{
  "num_hidden_layers": 9,
  "hidden_size": 96,
  "num_key_value_heads": 1,
  "vocab_size": 1024,
  "attn_scale": 0.177,
  "init_std_qkv": 0.0494,
  "init_std_up": 0.0494,
  "lr_head": 0.00828,
  "warmup_steps": 200
}
Each number is 128 + 24 x the weight over its row's rms, rounded and kept within 0 to 255. Layers, rows and columns count from 0. Numbers have three digits each. The size before them is the row's rms in percent of the matrix's.

# q: layer 3 attention query, 96x96, rms 0.0554, rows 0-95, columns 64-95
# k: layer 3 attention key, 32x96, rms 0.0649, rows 0-31, columns 64-95
# v: layer 3 attention value, 32x96, rms 0.0383, rows 0-9, columns 64-95
# o: layer 3 attention output (transposed), 96x96, rms 0.108, rows 0-9,32-41,64-73, columns 64-95
q0 076:161165159128145098129124105091143115112151150107148137132155153101165140093143131090111132107122
q32 092:139144115103134107140149145136094139138110139140169105161139156089158166172131129096118109112099
q64 127:172140164122122129110151146104085176114179148116153158137142146104125115100141135074122119110144
k0 080:090146145083113095136148159153121087147103126162101123130094119143105138189091124146110105162122
q1 071:168159126128118109131113101129145091132088130128089138168093131153112119169154128134081127135170
q33 087:141115117081119116093157140179088137141108160116160121136132154124151139142151102109129156137137
q65 121:167160161099132108130159139119084146129182115133114142109111175128136139080131160101119112126132
k1 116:154130153110158153151165134134098153154142158130138146157164150124148122144135122068099116098131
q2 077:084123119156139123120154130144130125163154136152142099109129095142150162103060126137168112136068
q34 098:127151137188152109125105091121148118128124109120150139078149095140116130102142103179102106118131
q66 095:105122112150101144125110129118119080120087136112130095146111086146113135176125107142142137141149
k2 103:109121090160106133125140137105104140166147104125143092084081110126106139103163151149179125174113
q3 103:162149142138157141133114139110172116137108097131136155142121150182162121104157127141115111129175
q35 081:157118148095084130138147131164156128136110139117086157163140113100166158135091122129117095143104
q67 106:129093149154193124124154132146172141119160121136099147145168122181108135051135160123108115119146
k3 099:131151118149105108111092125132106162147143097140148104094114124106114148110125114150133135128119
q4 084:109132134173115082137135162160120099112171127123133113097148106129092142150125112169135143117156
q36 089:096098180163118152111073120130141117117101143116145111104124072157141160128123133162143155095153
q68 090:101142118151131071131104096124162153128146126117144107136159100197131154120149113153100135137124
k4 096:088119092151111127071110099103144124138116116114122102161143125144121095097148122151162122140094
q5 086:149111156146130144126097165147166146118126124154096170128181126190101105123133126129118160134130
q37 103:093149103117129123112148133122126148122140099123120125120121159145114153146118161094137169117072
q69 088:152155156108152162160158145077154150097155154115158162125116136155157148161088102141112118108083
k5 101:120153158119116143160132124126147121093135123119142132157113145136137140135109139121102122123124
q6 085:151120123124173152082161146122147106107124131104103113132134106146153093160105078148113106112107
q38 099:114098109076102172144162115152111134144146146156130117149096172152160114168123116135113089134131
q70 104:114121089114139157138150135143141156136117127123096143132120155138114080128197139088131138152134
k6 098:141147105148118094098119144136119097130127098111108163112144106132116182139121140139104160112146
q7 087:128154122135136135102164126123051105115140147105144123118115124122104123089119157071140099102098
q39 088:084110148145143153097128114116162125130090154124165105109088110142144118143136124157140135121165
q71 096:133134101117108128105126131136128113070111142090137135167114117149122134124093122146118140122177
k7 103:106136111104127168163127138107159137116183110141107089074116116128125146126157184143172143148107
q8 097:130149165103115135152177135133128154177135136121112111153133124093131137138131156145110124123144
q40 107:123114182141152091081147109154125133119169139153123088152148131134121120156112152111175139101143
q72 102:107124099092137101112147146132108106109152132128145108125125139133113133136116144138148111123155
k8 111:075110120114143090093082131125107131133139096117139131102136088128115139124129142124116139165107
q9 099:122101119138112112149113146136104135121144111131125131131095118152096198124132106186162089122111
q41 097:129133111152153109086084101137136104157119130129134121126127097169135118130143091160181107155169
q73 111:144156104158174139190099123134136101115098107119087111115112093152111122136166122144162124142153
k9 080:127174127131145122105117120091137116101100114125150129126134144114124142153121132115062171082120
q10 076:130110095122155127137141125128146114116148164113132114153189128103081121128060104076118150088088
q42 094:120107146165130096179090125170161127140164135161109107103135103158092096124128110129105132114161
q74 086:135111108100116144138113166121156107131179180126108094109144125117145118083113126131161107110126
k10 169:166135135134138136141153130138115140141118123148110163175153155110129087118086129093066166110128
q11 102:157161142080143145127173150102129124153126135110094142145119154127154092116145129120090118107136
q43 147:116097151063123137116144149121128161136129166133113141152111156114143117161128116109120105112113
q75 120:153118089100138115153158159148109152120146139136136159181131156131145117136149146124116127114139
k11 077:139152140090147147117136113097098138146095134133100109129054145129118127091128087167117152107132
q12 093:135144148130195120116153168112140064134135115144136126150143119155131098130156132157136140145159
q44 101:151082119078143139131220151135137164144116145136137113200106178126132147143118156113108148126119
q76 107:148167157096157126160128134108146119081086130091126126169128140116130171122088137093113133132102
k12 090:119154145143132133098132120159144098084116150155097119106119127153109128152155154136098150126153
q13 092:163132152164154161104114109151157159140112117135097158191173150137137093127077118130106172145132
q45 112:130114086122139108139117170161110165117127131097110190135133134124145123062147130074120114121093
q77 104:113118134130132129094157151114140212138173157117101128090143125113159089111096120125106107119113
k13 110:119155108144092104124106128128128069127139137127175079092153110127113119159129163145146120154102
q14 081:142090150117125133130122143154133173176125122147119092073131110119118091109143140152101125155153
q46 114:161116107162088141121153176131164116155143130165104114121172146096105140118161078127102111133121
q78 108:156121114143148146091099150147120112115116138177122095114118102105111132123127156168124123104158
k14 097:152151147113119149169127112106117122130126117112147115160121139156148181079126123102126134162148
q15 086:147134114141139184129098080166114150151110091119089138137139137114096173114119100065099115105123
q47 115:162132160148126114172104162108133132115122087099171154146142144134107164123122112104082117155122
q79 101:152185121109146155141130092128107127057091127159097114158147126153122150143090114100154106169144
k15 101:111129117151152110124092127118136126179140152147162098101160127079160114109122146166116138187117
q16 093:143133119084111080129113131113106156193136106136120120127136155115114160146111166099106110155126
q48 100:094116099126116151116102122090104165142141091134122145144140111096115130054156103109175109103101
q80 116:144147124128171157094126169105128134124093131152156078125096142159144136159152129143165082096121
k16 099:101096100116132121161159118155116145115116132129093115117148116119085108131128172114134123145137
q17 090:159143181163083122163099067088152156120096131154130093167134165163159148131119103147120123127131
q49 102:104093142131150125112110076096148141168118100102104137124114092120094128131119150138117116126142
q81 111:099173106117128124090129127134131110116101128132131111147175079140128120155147131185139118159165
k17 096:189161179107127125169113139119139133147105117129139132129089148081136131128128127129113161129083
q18 095:159139133116148088140099095118139137096136125099140144121088129098145119134100114088130154111095
q50 106:101069094136139142146136128192126139161128150092120118130127120174144116188081111156112184134069
q82 096:145123147103181108140145119119139150113119120154149142096165148118098113141190123099121141131107
k18 090:083145130161125079113109149117125157117121120098128147150123140128097158083112135149142129143110
q19 095:113081147101141142150153096161110142088099130174129124150124122069123146135110160137141101132084
q51 100:128146156105145101084102143102133135108152158125132120132116086116136143115102143120150159115148
q83 106:167168130098065169170113163102120139133149157094090136172166136111108093134133113137115110119130
k19 093:164099125120141112147136162127166150186103105169118159166136137094158111151145153131140132177146
q20 101:120114155106148137062158102145139129118133099144165090167117125110151150151151133165150146113131
q52 111:107124110125122151111131087129118139125152095148157154117147123132137097136110094106112165118142
q84 095:154135173149129171088168121130105132147103132129152102063140109111099164128128101132117142124147
k20 092:162134140113098111161130139162107115120179147111068163175120107161107139148091138104110132129124
q21 094:117160147129119109144158141106137162117147108109114134135121127130119112100097145099119113115143
q53 106:122133153152132159130138150128132143122127155103108108145094135143107096098109118160137149111162
q85 103:163092117147062117108111132090088128096087118134090112132163160074103107133131125166125136161090
k21 094:134133141132099166144128100119121139109159121188166106097089153161150144144146091106105164156129
q22 087:127156149151153082119123159106124139142157100135128140126196148099100118119166138155135111131121
q54 121:126139128121181146134103172124159154124117114099125143183128147193101078122163124140102141154118
q86 104:162144188149108107154140147153121092140140153123152141142078116103128113120145138155161156114121
k22 095:063129137128109102120126084114149097130103122165145104128104121100180151138123143181125126130144
q23 076:138153160123138113087182127140145161128161168157132089126175150124157147101128093146178103122120
q55 119:138122112135107137107168145142124132113135151094117127117108110141148109194186152146189123175141
q87 099:121133154117177158133129067123120134123106139124146134133128140093165121144122152179170060150138
k23 097:134117092074135112169146166162107138138108128164135180159129143161149137126150144116099134130103
q24 101:100102163142132106160116137117099145146118136118132128099097157114106145113102093133133189149124
q56 105:137113146108104130083162083087142113102130175116167147106124133152071098103109107133115125131095
q88 105:140096149109116107158122133125145093143080092080143141122130084153132098125162105125090090125156
k24 098:136109146134095154149116149144096137166128123104087142131111116097110132123114148152116118135123
q25 096:113101087149122152113138148115105172125137157113133117145115094072166095134115155100088109111141
q57 113:111135124116167171098141136148149155112113120099186095131156108132194140116166165129118111110135
q89 094:127109111116152128104170113108092128139097067136126113104079121122144139124144172103147135100118
k25 094:132135090090141125122163145128137127133152117126149155120122138107138153120120118127166153102109
q26 095:148150103128076137171117167088108102143139140124160121122137124154120155113109142118157127149099
q58 107:131142090136066142130115108155098140133137161177132140128161137163101098111080128110133134153126
q90 094:109139095151110133112174157123108098105086147135104111125138128161136199156100201133108147133154
k26 098:168131156114173149132148112198129157140160094106084178131099136102159082154144090142107173114126
q27 078:081108093110107172126133179162152139132110123084175121126108141139097129096124151124106111135075
q59 109:088093109112100160127127147172107140057124144178155144149106135107124134148136121095138127125117
q91 111:159094128126117101087130134113125159138126125122115155147112110100124154127105134119138125170123
k27 096:126126126129125112150147067169103132096094099099166120079162121120124112135132148118147113076091
q28 096:131158155139148122165152167121090121129167142148140137120109172148093104138098135110140134155124
q60 106:124053157108144148159146150142106108129109121127143093130177150078116151091135135137142096091175
q92 102:172069141090180149107103158123108133146123143113123108142145188109129107132123114125122090162117
k28 099:112079089140117168115109079153148115120109147128145100129098090152116159132150116135132149124101
q29 087:166124150090100152165114181115132112164079158126150127131112114111123171132092131171103129121168
q61 102:139223136165176157087173111130109140143130115156119122105090120101124111160145136117119162122129
q93 109:173129131140113149139180117103141104144142126161125144113123152126122106101136165145119148171116
k29 091:152145137098103109089139137140125132125086096110151081148116136138134162179107149130150108077132
q30 083:137129165118131150120126154172114141140117153133115109148115129144132169114137126131080157110139
q62 116:149134116143096086130120144079168140156126102121100124137148103093145134153096137162084163143158
q94 105:127156156134110151088141163135096119150141123108113111108125166115163143129121157131086107123150
k30 105:129154123168112162123118159121158136130119089182124148112103107102072129158117142167120081156106
q31 095:168138127141158110174118106143177164085117124135137086126129119127130087147120103092143139145105
q63 103:166116109121066141083105125110151125160119146151132112139138117160114133159125092122144103108091
q95 103:129143109104092176117141117135163081140153129087117128143155164087123179121147168095146105122194
k31 095:108119161136131165157129122133138153163154100102112127107137139126123149152115134159106135152134
v0 101:156134123092131087106160112153116156145096098148139160140150101154147137150104127124116137113131
o0 092:148114134106108147118114130105144128155100102118154092172126080184126115150135169104098111107131
o32 113:117127114172126147141127111116142143134136126139104148115116133095096115143126121154117153107097
o64 101:095125108181160117105142141153107097121122112132129127142111138134089141110148087152129127130104
v1 098:108090071125125112133146104182151114116103124161085137134103146147095156120121102090153098080114
o1 091:138121114126145094130127124105169115134105136128089168177097130119135116075108185103125087122143
o33 101:130157120147137127126121169112073116114161133176137156086147134146092142160111115115131133126124
o65 108:115118137168113097174127093148120156139184174125105123149169135114154096113143127157114140169133
v2 102:126165123132117185133138159093148107150152162126142142096131140129156146066104105131109093109161
o2 098:111107183130122128146153115095148133099133090088145135137092089114103147115148131120142149124160
o34 099:113142160110115180123154194145112121138155101134110128082135146158125096134091101148146140135156
o66 107:103164097113135142099133090120115145121111170158157114148153112115143124181142148148150182141106
v3 101:127090099126118103109130122143139117147084144129085176077118134175134124135167137130156108139122
o3 083:117110093109130121114146154121111186122114152120109103134101067141096125150144158132126139139159
o35 100:115164115154154142173136107113105150192155118140135123153092128072140099100104112122124174108128
o67 107:080124134122095102142151100156112133117157093156123120097112176159121085151118138143108119132112
v4 105:110093128132151113146175082114122155113122110168135098106150117136105094119087140114121184145145
o4 094:099136139126130167126098143120070093106117131156141104141133168083148113110118156151108132119114
o36 101:167128113138100116141149141130148134150144170103130130176134111124130153129137123102147107181123
o68 107:181089181145116129106162118160171161137141150131118074127090110118054095149133127119128125093129
v5 103:097143161141133122091168090148142089155118136135089137164133095110183131142116095158152138096116
o5 111:167125079164121101117090146140136150130115096147091114123183152125106129143114144125134169110096
o37 103:116100113124118121104130101092138123136143114112148131112108078185128100109125114135116108135132
o69 098:108162163127124123157168123140081146128134180111148130155122138137106089135144143108082131117129
v6 105:143153133130139124131164076098124119137149174134134150134092129121163150132153133123137148141125
o6 086:103110148153148120154119143133137127138179136095135143118143096122105134156079129079092154137153
o38 103:101144094128118130069121111139120094141143139156082134139118099127122106178117147158117111103144
o70 111:128104110145127159145153126121135156123124127143136115144121164165117138077131123077120102107105
v7 100:186128121144166096158058089144145101096127123119112119131113123118130138111119086138135127090094
o7 097:128143104102061100144128151146118148089127121114159099144102122087124150183139129121092162119106
o39 095:109131168130130164114089134153133124167145129147141110098155159159126134121128099115163067141153
o71 116:093152112131144108121133092111146126096132140125111177078092130120134101094105107097132116111132
v8 098:140140115147132095129140191158123141137125078147098121109107134104144105156102112132173099133137
o8 074:145138149127132086117136119142076122138154120095094097128156066135098135108081124115174126130118
o40 106:068136121141142140121121146084136123132105102145173085128186148144121103128147139129122118094176
o72 106:128096143127116140120138152153191132149137194127116130127078110121093118132157109132080120151119
v9 098:126122115149126123106127164134150146176142117143123088153159108100089141079079127105118181140163
o9 099:144093109173141106115072101106142094138145176087145119078165138093105129125106098100118108101110
o41 096:111154149117113153112205124132083153085127106133132150184096167145176103101114159116083150132143
o73 109:114126166107168140160127144154135151150074152158112142173151099126106134139166143132164091119098